config = dict(
    n_head=2,
    d_mlp=960,
    norm='layernorm',
    positions='rope',
    qk_norm=True,
    bias='none',
    parallel_block=False,
    init='uniform',
    init_std_up=0.0252,
    lr_head=0.00684,
    warmup_steps=0,
    schedule='wsd',
    dataset='wikipedia_en',
)
Each number is 128 + 24 x the weight over its row's rms, rounded and kept within 0 to 255. Layers, rows and columns count from 0. The size above them is the row's rms in percent of the matrix's.

# layer 2 MLP up, 960x320, rms 0.203, rows 533-542, columns 0-159
size [ 92  93 100 103 105  95  98 100  97 105]
[[ 99 157 172 158 134 128 139 138 139 167 147 104 139  73 144 125 150 143 153  75 117 174 113 126 147 122  92 149 157 112 135  98 114 118 110 134 112  85 108  79 140 136 167 111 136 101 105 134 141 129 119 113 143 173 182 117 124 137 129 120  93  90 149 154 153 120  90 120 111 126 132 154 130 139  69 164 179 149 133 104 145 153 138 184 150 112 107 113 139 141 145 145 159 119 106 141 137 107 150 113 128 129 112 106 126 147 129 142 155  89 109 119 104  83  79 126 123 165 120 147  85  95 123 132 112 122 121  96 149 147  97 136  86  94 129 130 123 126 175 182 114 136 119  89 115 168 110 119 161 129 101 123 118 183 116 107 113 130 123 101]
 [112 110 159 102 135 136 125 173  99 129 137 113 118  91 115 140 116 126 121 120 135 122 108 152 147 125 146 106 162 118 141 127  99 152 135 133 151 132  87 137 180 135 153 114 122  97 111 103 128 110 173 138 114 125 117  78 119 114  97 108 169 118  92 120 182 151 176 164 114 142 145  74  84  85 113 112 172 116 113 135 150 167 114 118 143 151 142  98  96 116 119 179 121 143 123 153 101 123 166 112 113 126 130 136 102 155 103 127 140 122 155 149 125 117 126 134 139 155 138 116 133 133  76 101 113 108 118 143 147 105 147 120 105  94 125  90 177 119 117 138 134  82 153 159 163 126 124 137  86 168 114 108  75 157 141 155 144 145  65  94]
 [118 103 161 148 145 121 145 150 140 132 138 130 106 157 125 165 146  90 135 120 138 148  77 151  95 131 145  76 175 128 134 132 132 125 107 130  99 138 152  80 160 131 162 143 218 163 137 149 137 143 168 117 104 128 148 113 167 134 102 103 120 109 118  98 115 102 121 143 116 136 128 119 128 131 154 103 129 124 118 165 162 136 137 110 114 147 123 158 120 100 135 107 114 158 152 134 127 118 148 107  92 144 111 138 122  82 127  97  97 164 124 118  97 126 138 104  74 109  91 143 126 112 101 115 118 188 136  82 108 177 154 129 113 106 144 141  96 151 149 114 161 104 121 176 110 145 146 161 125 116 139 161 155 152  90 170 130 131 170  92]
 [ 94 111 167 117 174 128  83 133 112  87 123 161 122  94 152 147 156 180 155 133 127 108 160 113 140 139 136 126 116 111  87 133 128 120 120 130 161 166  96 167 139 126 104 145 128 116 125 136 133 142 131 107 133 139 139 120 124 159  93  71 138 147 141 178  92 111  97 153 137 146 103 136 121 171 147  98 143 134 146 130 106 154 129 163 146 132 125 132 111 107 133 126 143 179 180 120 174 155  99 131 141 154 105 152  88 145 143 117 125 133 115 130  93 179 107 114 129 108  76 124 157 105 132 128 164 149 140  93 136 117 148 123 121  92 106 148 118 135  92 100  79 129 132 174 118 116 156 107 144 128 128  70 161 126 144 141 132 140 166  81]
 [130 157 149 115 114 115 149 152 172 152 129 111 164 105 132 140 163 113 138 136 102 165 135  97 151 131 135 166 140 132 119 143 123 106 155 132 110 165  92  77 142 122 118 174  73  99 155 151 146 113  90 116 172 168 127  92 127 129  98 152 143 105 164  96  62 104 111 108 121 163 145 132  88 145 107 137 162 148 105 145 131 122 108  74 149 154 137 150 112 185 173 119 126 115 149 173 151 143 149 129 161 127 127 140 144 126 107 153 141 113  99  93 146 137 100 145 118  98 107 125 131 108  80 113 135 159 131 135 138 101 155 123 179 132  99 144 124 144 116 171 142 127 151 140 118  84 102 153 134 129 147 158 126 124 121 138 125 143 120 102]
 [107 164 124 138 114 129 111 114 136 122 106 165 104 186 119  90  95 133 109 141 152 172 102 103 129 105 139 157 140 146 105 102 121 124 112 106 130 102  84 135 113 138  86 112 125  92 119 116 131 122  94 150 103 147 167 156 139 144 128 135 146 150 133 138 129 150 111 165 121 118 139 132 115 128 129  88 162 121 116 163 158 148 129  82 154 107  83 123 160 140 108 122 128  98 150 133 141 133 170 125 186 154 134 138 101 121 117 175 110 115 133 101 111 152 157 131 106 124 166 131 109 146 146 140 128 158 106 156 152 113 117 109 114 165  86 151  97 140 124 159 165  81  78  61 128 107 115 112  96 151 184  95 151 120 101 105 108 134 147 132]
 [159 166 145 133 133 125 123 126  93 147 126  88 155 149 114 136 137 128 106 145  90 157 150 156 134 127 110 121 140 136  79 123 115 147 133 147 137 139 183 107 105 133 105 114  84 150 146 108  99 148  83 113  95 127 130  79 104 160 128 166 113 150 102 119 111 106 113 139 125 145 129 154 127 164 143 128 103 131 153 121  66 158 136 145 156 109 109 107 103 121 125 115 120 145 109  95 106  68 100 131 109 147 152 166 135 153 113 110 157 112  99 171 122 159 128 137 154 134 120 110 133 154 121 118 136 117 137 121 151 110 169 128 136 120 115  77 158 104 120  76 154 137 137 146 147 171 131 153 130 107 128 114  85 176 117 149 161 162 131 119]
 [144  54 168 126 171 136 141 117 164 152  61 152 144 127 132 100 119 132  97 141 145 131 123 124 101 114 118 132 125 172 164 153 129 137 120 139 144 133 114 116 114 109 124 162 144 137  64 148 162 167 126 120 142 121  98 113 110 111 136  81 122 100 139  88 114  94 156 104 168 133 161 137 153 134 140 122  70 135 146 146 103 128 155 130  94 148 104 137 142 156 137 123 146 139 103 171 172 149 147 145 115 127  96 118 130 106 143 104 149 159  93 154 147  93 133 124 136  86 159 151 129 144 140 115 111 103 128 129 116 148 123 148 129 154 100 121 103 117 160 163 117 116 160 121 131 136 141 147 102  70 117 154 154 112 148 108 124  86 140 116]
 [115  93 120 122 113 166 139 144 140 166  56 119 107 101 121  96 138 127 163 150 122 157 151 126 104 176 129 147  98 122 102 100 160 147 118 148 157  99 101  92 109 152 135 148 113 147 139 127 116 136 176 152 121 116 105  98  86 158  98 112 146 131 107 106 141 150 159 137 111 159 134 120 137 101 123 155 114 139 139 134 115 183 151 115 116 115 129 122 122 134 124 127 133 120 146  80 137 102 138 120 116 127 100 141 119  90 111 114 145  95 151 149 157  95 151 104 147 121  83  94  99 133 144 108 116 103 122 134 148 122 126 124 120 120 155 109  96 105 123 125 118 108 111 131 149 171 115 112 159 129 112 109 108  82  85 141 170  97 132 126]
 [138 156 151 135 129  72 147 135 164 158 112 154 119 116 125 161 116 131 119 124 138  95 107 106 108 132 169 142 135  90 144 130 122 138 153 138 139 125  92 129 123 144 120 116 118 138 162 155 138 111 121 124 147 142 138 127 115 146 140 114 148 159 138 128 104  63 122 120 157 127 164 140 166  99 153 108 133 133 129 118  86 143 150 124 114 131 129 105 132 157  70 138 140 123 121 133 102 124 136 127 127 120 145 100 117 114 150 142 122 105 115  99 121  95 152 124 128 157 128 184 111  91 155  96 150 155 115 140 139 134 108  75 106 127 144 120  76  86 146 117  80  66 123 152  64 117 156 154 120  86 107 107 204 156 135 108 142 139 140 101]]
# layer 2 MLP down (transposed), 960x320, rms 0.0691, rows 533-542, columns 0-159
size [100  99  99  99 105  95  97  98  99 106]
[[114 132  75  88 139 154  93 137 138 150 175 107 113 115 137 103 140 142 110 102 121 137 101 155 131 156 133 138 100 154 163 145  81 138 118 121 122 148  82 118 171 118 166 125 122 153 131 124 128 118 152 104 116 133 141 103 170 109 196 170 137 103 119 170 115 106  99 144 132  81 154 128 155 120 134 170 160 166 129 128 135  73 122 143 132 112 106 138  89 137 156 136 158 111 109 110 108 116 148 149 107 153 137 129 124  77 105 131 139 122 176 127 180 137 133 136 160 127  91  94 136 134 122  78 127 134 109 103 120 165 118 125 171  98  84 177 163 105 132 142 126 128 134 102 106 123 114 125 106  64 162 122 107 175 136 109 154 136 101 134]
 [119 134 129 126 129 140 108 184 132 141 138 100 148 135  71 109 103 123 128 155 130  91 132 160 144 164 138  89 156 117 130 109 110 139  90 178 103 149 168 145  85  86 156 172 125 154 122 154 134 117 127 120 119 100 116 177 158 145 140 181 123 171 120 160 124 115 134 133 123 115 107 117 119 135 116 143 106 129 109 127 166 116 159 121 132  76 143 132 138 100 176 112 118 124 121 128 160 115 114 132 140  96 130 139 105  91 102 107 104  86 160 180 143 161 134 155 108 126  97 128 154 127 121 120 117 147 109 167 119 115  95 106 154 121 132 135 132 129 139 105 141 121 145  52 131 141 131 119 174 177 155 128 127 131 158 114 143 134 107 127]
 [142 176  92 166 118 118 128 113 134  93 167 111 193 137 119 151 148 110 162 156 122 170 123 120 144 101 119 147 155 137 143 139 123 121 166 141 152 145 137  84  94 124 126 182 132 158 145  91 129 114 115 114 163  65 144 107 159 133 155 116 125 114 133 116 130 147 130  62 159  90 130 140 126 112 154 151 114 140 144 107 123 119 123 107 123 106 113 103 137 151 144 120  70 120 118  86 157 151 169 130 138 129 118 103 106 139  85 148 145 110 104 146 118 150 138 133 135 154 128 132 123 106 158  73 138 139 115 136 106 149 123 159 145 157 133 129 156 145 165 131 142 116 139 163 107 178 102 157 135 110 147 139 128 130 139 123 153 132  79 135]
 [ 86 147 104 110 132 148 109 122  98  90 142 126 138 152 145 137 122 139  88 142 138 180 135 123 147 112 124 148 136 180  97 144  99 147 133 135 115 129 122 151 149 126 127 142 128 103 147 145 107 124 158 169 101 133 128 147 139 145 156 120 120 138  93 137 149 175 189 137 102 142 132 105 117 115 147 155  99 119 125 102 116 108 155 159  88 158 118 110 139 141 153 123 129 135  97 142  81 135 123 125 148 120 124 158 137 136 118 111  95 117 100 107  95 120 117 114 119 140 116 102 116 126 121 117 131 159 188 102 107 146 123  63 130 155 160 116 128 103  95 163 106 145 136 132 101 140 117 180 149 150  95 122 150 128 192 111 153 169 126 126]
 [133 166 147 102 142 158 118 159 137  94  95 145 145 125 166 149  88 151  88 108 107  97 118  93 132 109 154 124 157 138 105 143 102 133 159  93 138 128 122 127 115 125 171 102 123 139 108  98 142 127 130 152  99 143 167 113 122 170 110 133 153 177 145 155 129 120 115 158 141 141  81 111 105 134 138  98 132 115 110 150 168 125 140 157 145 157 168 132 156 100 101 108 117 111 101 145 148 125 103 183  99 141 141 126 147 142 130 139 164 115 138 144 154 119 108  87 120  69 149  81 107 123 131 145 155 147 137 131 137 106 130 131 130 131  97  88 121 150 104 141 173  90 146 168 145 106 102 100 103 121 145 140 112 121  75 131 144 151  88 129]
 [ 80 107 130  92 173 131 117 148 120 129 106  86  92 157 171 141  85 144 114 126 136 159 188 115 152 106 130 162 139 133 106  68 127 111 139 127 182 151 125 163  81 121 138 133 117 136 148 107 162 157 119 160 150 140  96 140 138 119 106 142 107 154  98 127 139 136 154 113 127 141 104  89 132 142 151 122 135 113 132 119 151 115 117 153 134 110 139 132 134 154 122  99 129 151 100 164 138 120 147 106 136 127  90 161  99 150 109 110 130 141 125 139 185 177 113 140 156 121 165 131 129 106 139 117 149 148 125 120 129 109 126 110 125 163 136 140 123 148 122  98 150 133 182 134 120 109 125 111 116  94 182 128 118 113 101 125 149 152 124 180]
 [130 135 155 105 104  94 115 112 146 131  90 148 133  86 119  84 141 126 109 116 143 150 116 114 138  99 158 155 110 181 155  91 165 125 102 117 106 144  90 116 116 156 122 177 151 161 157 155 112 130 135 146 105 124 105 117 146 143 137 135 128 104 140 117 151 115 117 128 138  44 122  88 105  93 139  97 136 117 105 144 137 150 125 110  96 119 132 158 129 112 119 145 132 150 112 175 130 148  99 129 122 150  96 126 128 101 123 121 115 156 145 117 107 117 120 151 132 114 156 156 118 113 132 138 135 127  89 102 111 150 146 127 110 166 110 110 151 106  98 140 189 139 140 112  90 114 126 142 139 140 202 116  87 141 101 168 103 137  95  95]
 [156 117 134 140 145 138 140 116  85 146 135 166 154 141 147 135 114 128 118  85 116  80  89  39 125 126 124 113  82 116 103 126 128 150 134  93 150 140 150  85 186  58 133 158 110  82 140 146 143  92 156 140 122 128 145 119 100 109 124 151 105 160 118 145 146 153 132 143 119 191 129 147 125 110 119 147 127 149 109 151 138 111 156 152 116 106 154 104 109 159 111  95 104 124 139 103 111 133 113 178 124 152 165 108 160 109 121 146  81  73 118 149  95 122 179 148 126 109 155 100 113  85 106 101 133 138 130 141 134 155 158 119 127 136 167 143 171 142  87 171 144 116 143 130 109 172 140 113 129 164 121  93 114 127 116 147 109 135 157 110]
 [123 115 138 142 115 176 125 141 144 158 161 124 145 175 138 142  92 157 185 109  95 149 114  99 145 133 132 156 120 142 122  47 119 136 119  93 151 114 102  71 144  97 173 131 102 120  98  98 141  74 131 151 125 118 109 129 152 124 116 108 161 146  96 138 105 183  80 114 101 128 110 138 130 143 102 102 153 152  85 144 132 135 152  89 124 116 162 159 114 110 155  97 123 180 159 132 155 100 125 150 128 137  74 171 122  61 119 148 121 137 155 146  91 118 102 104 120 117  81 139 148 117  96 143 142  85 133 108 124 129 127 129 125 163 105 148  90 116 120 120 129 135 140 113 117 168 111 107 101 143 115 119 124 164 137 142 164 155  91 147]
 [140 142 159 125 140  86  74 118 142 115 142 111 135 134 120 116  94 121 168 138 100 122  92 130 106 131  73 116 123 154 146 139 104 127 158 131 126  92 158 145 142 132 143 146  98 112  96 119 109 153 116 173 100 145 122 146 116 107 145 100  86 107 171 153 117 131 156 116 155 136 148 116 108 141 112 123 157 142 126 160 153 134 105 104 154 150 163 152  72 141 140 129 114 100 128 111  83  92 109 130 108  95 115 162 153 134 131 144  96 100 112 148 134 113 134 112 107 137 161 133 149 139 115 118 130 143 138 133 132 113 135 110 121  97 118 177 182 156 129 111 123 102  70 150 127 128 156  97 167 128 171 124 128 143 119 121  95 165 108 151]]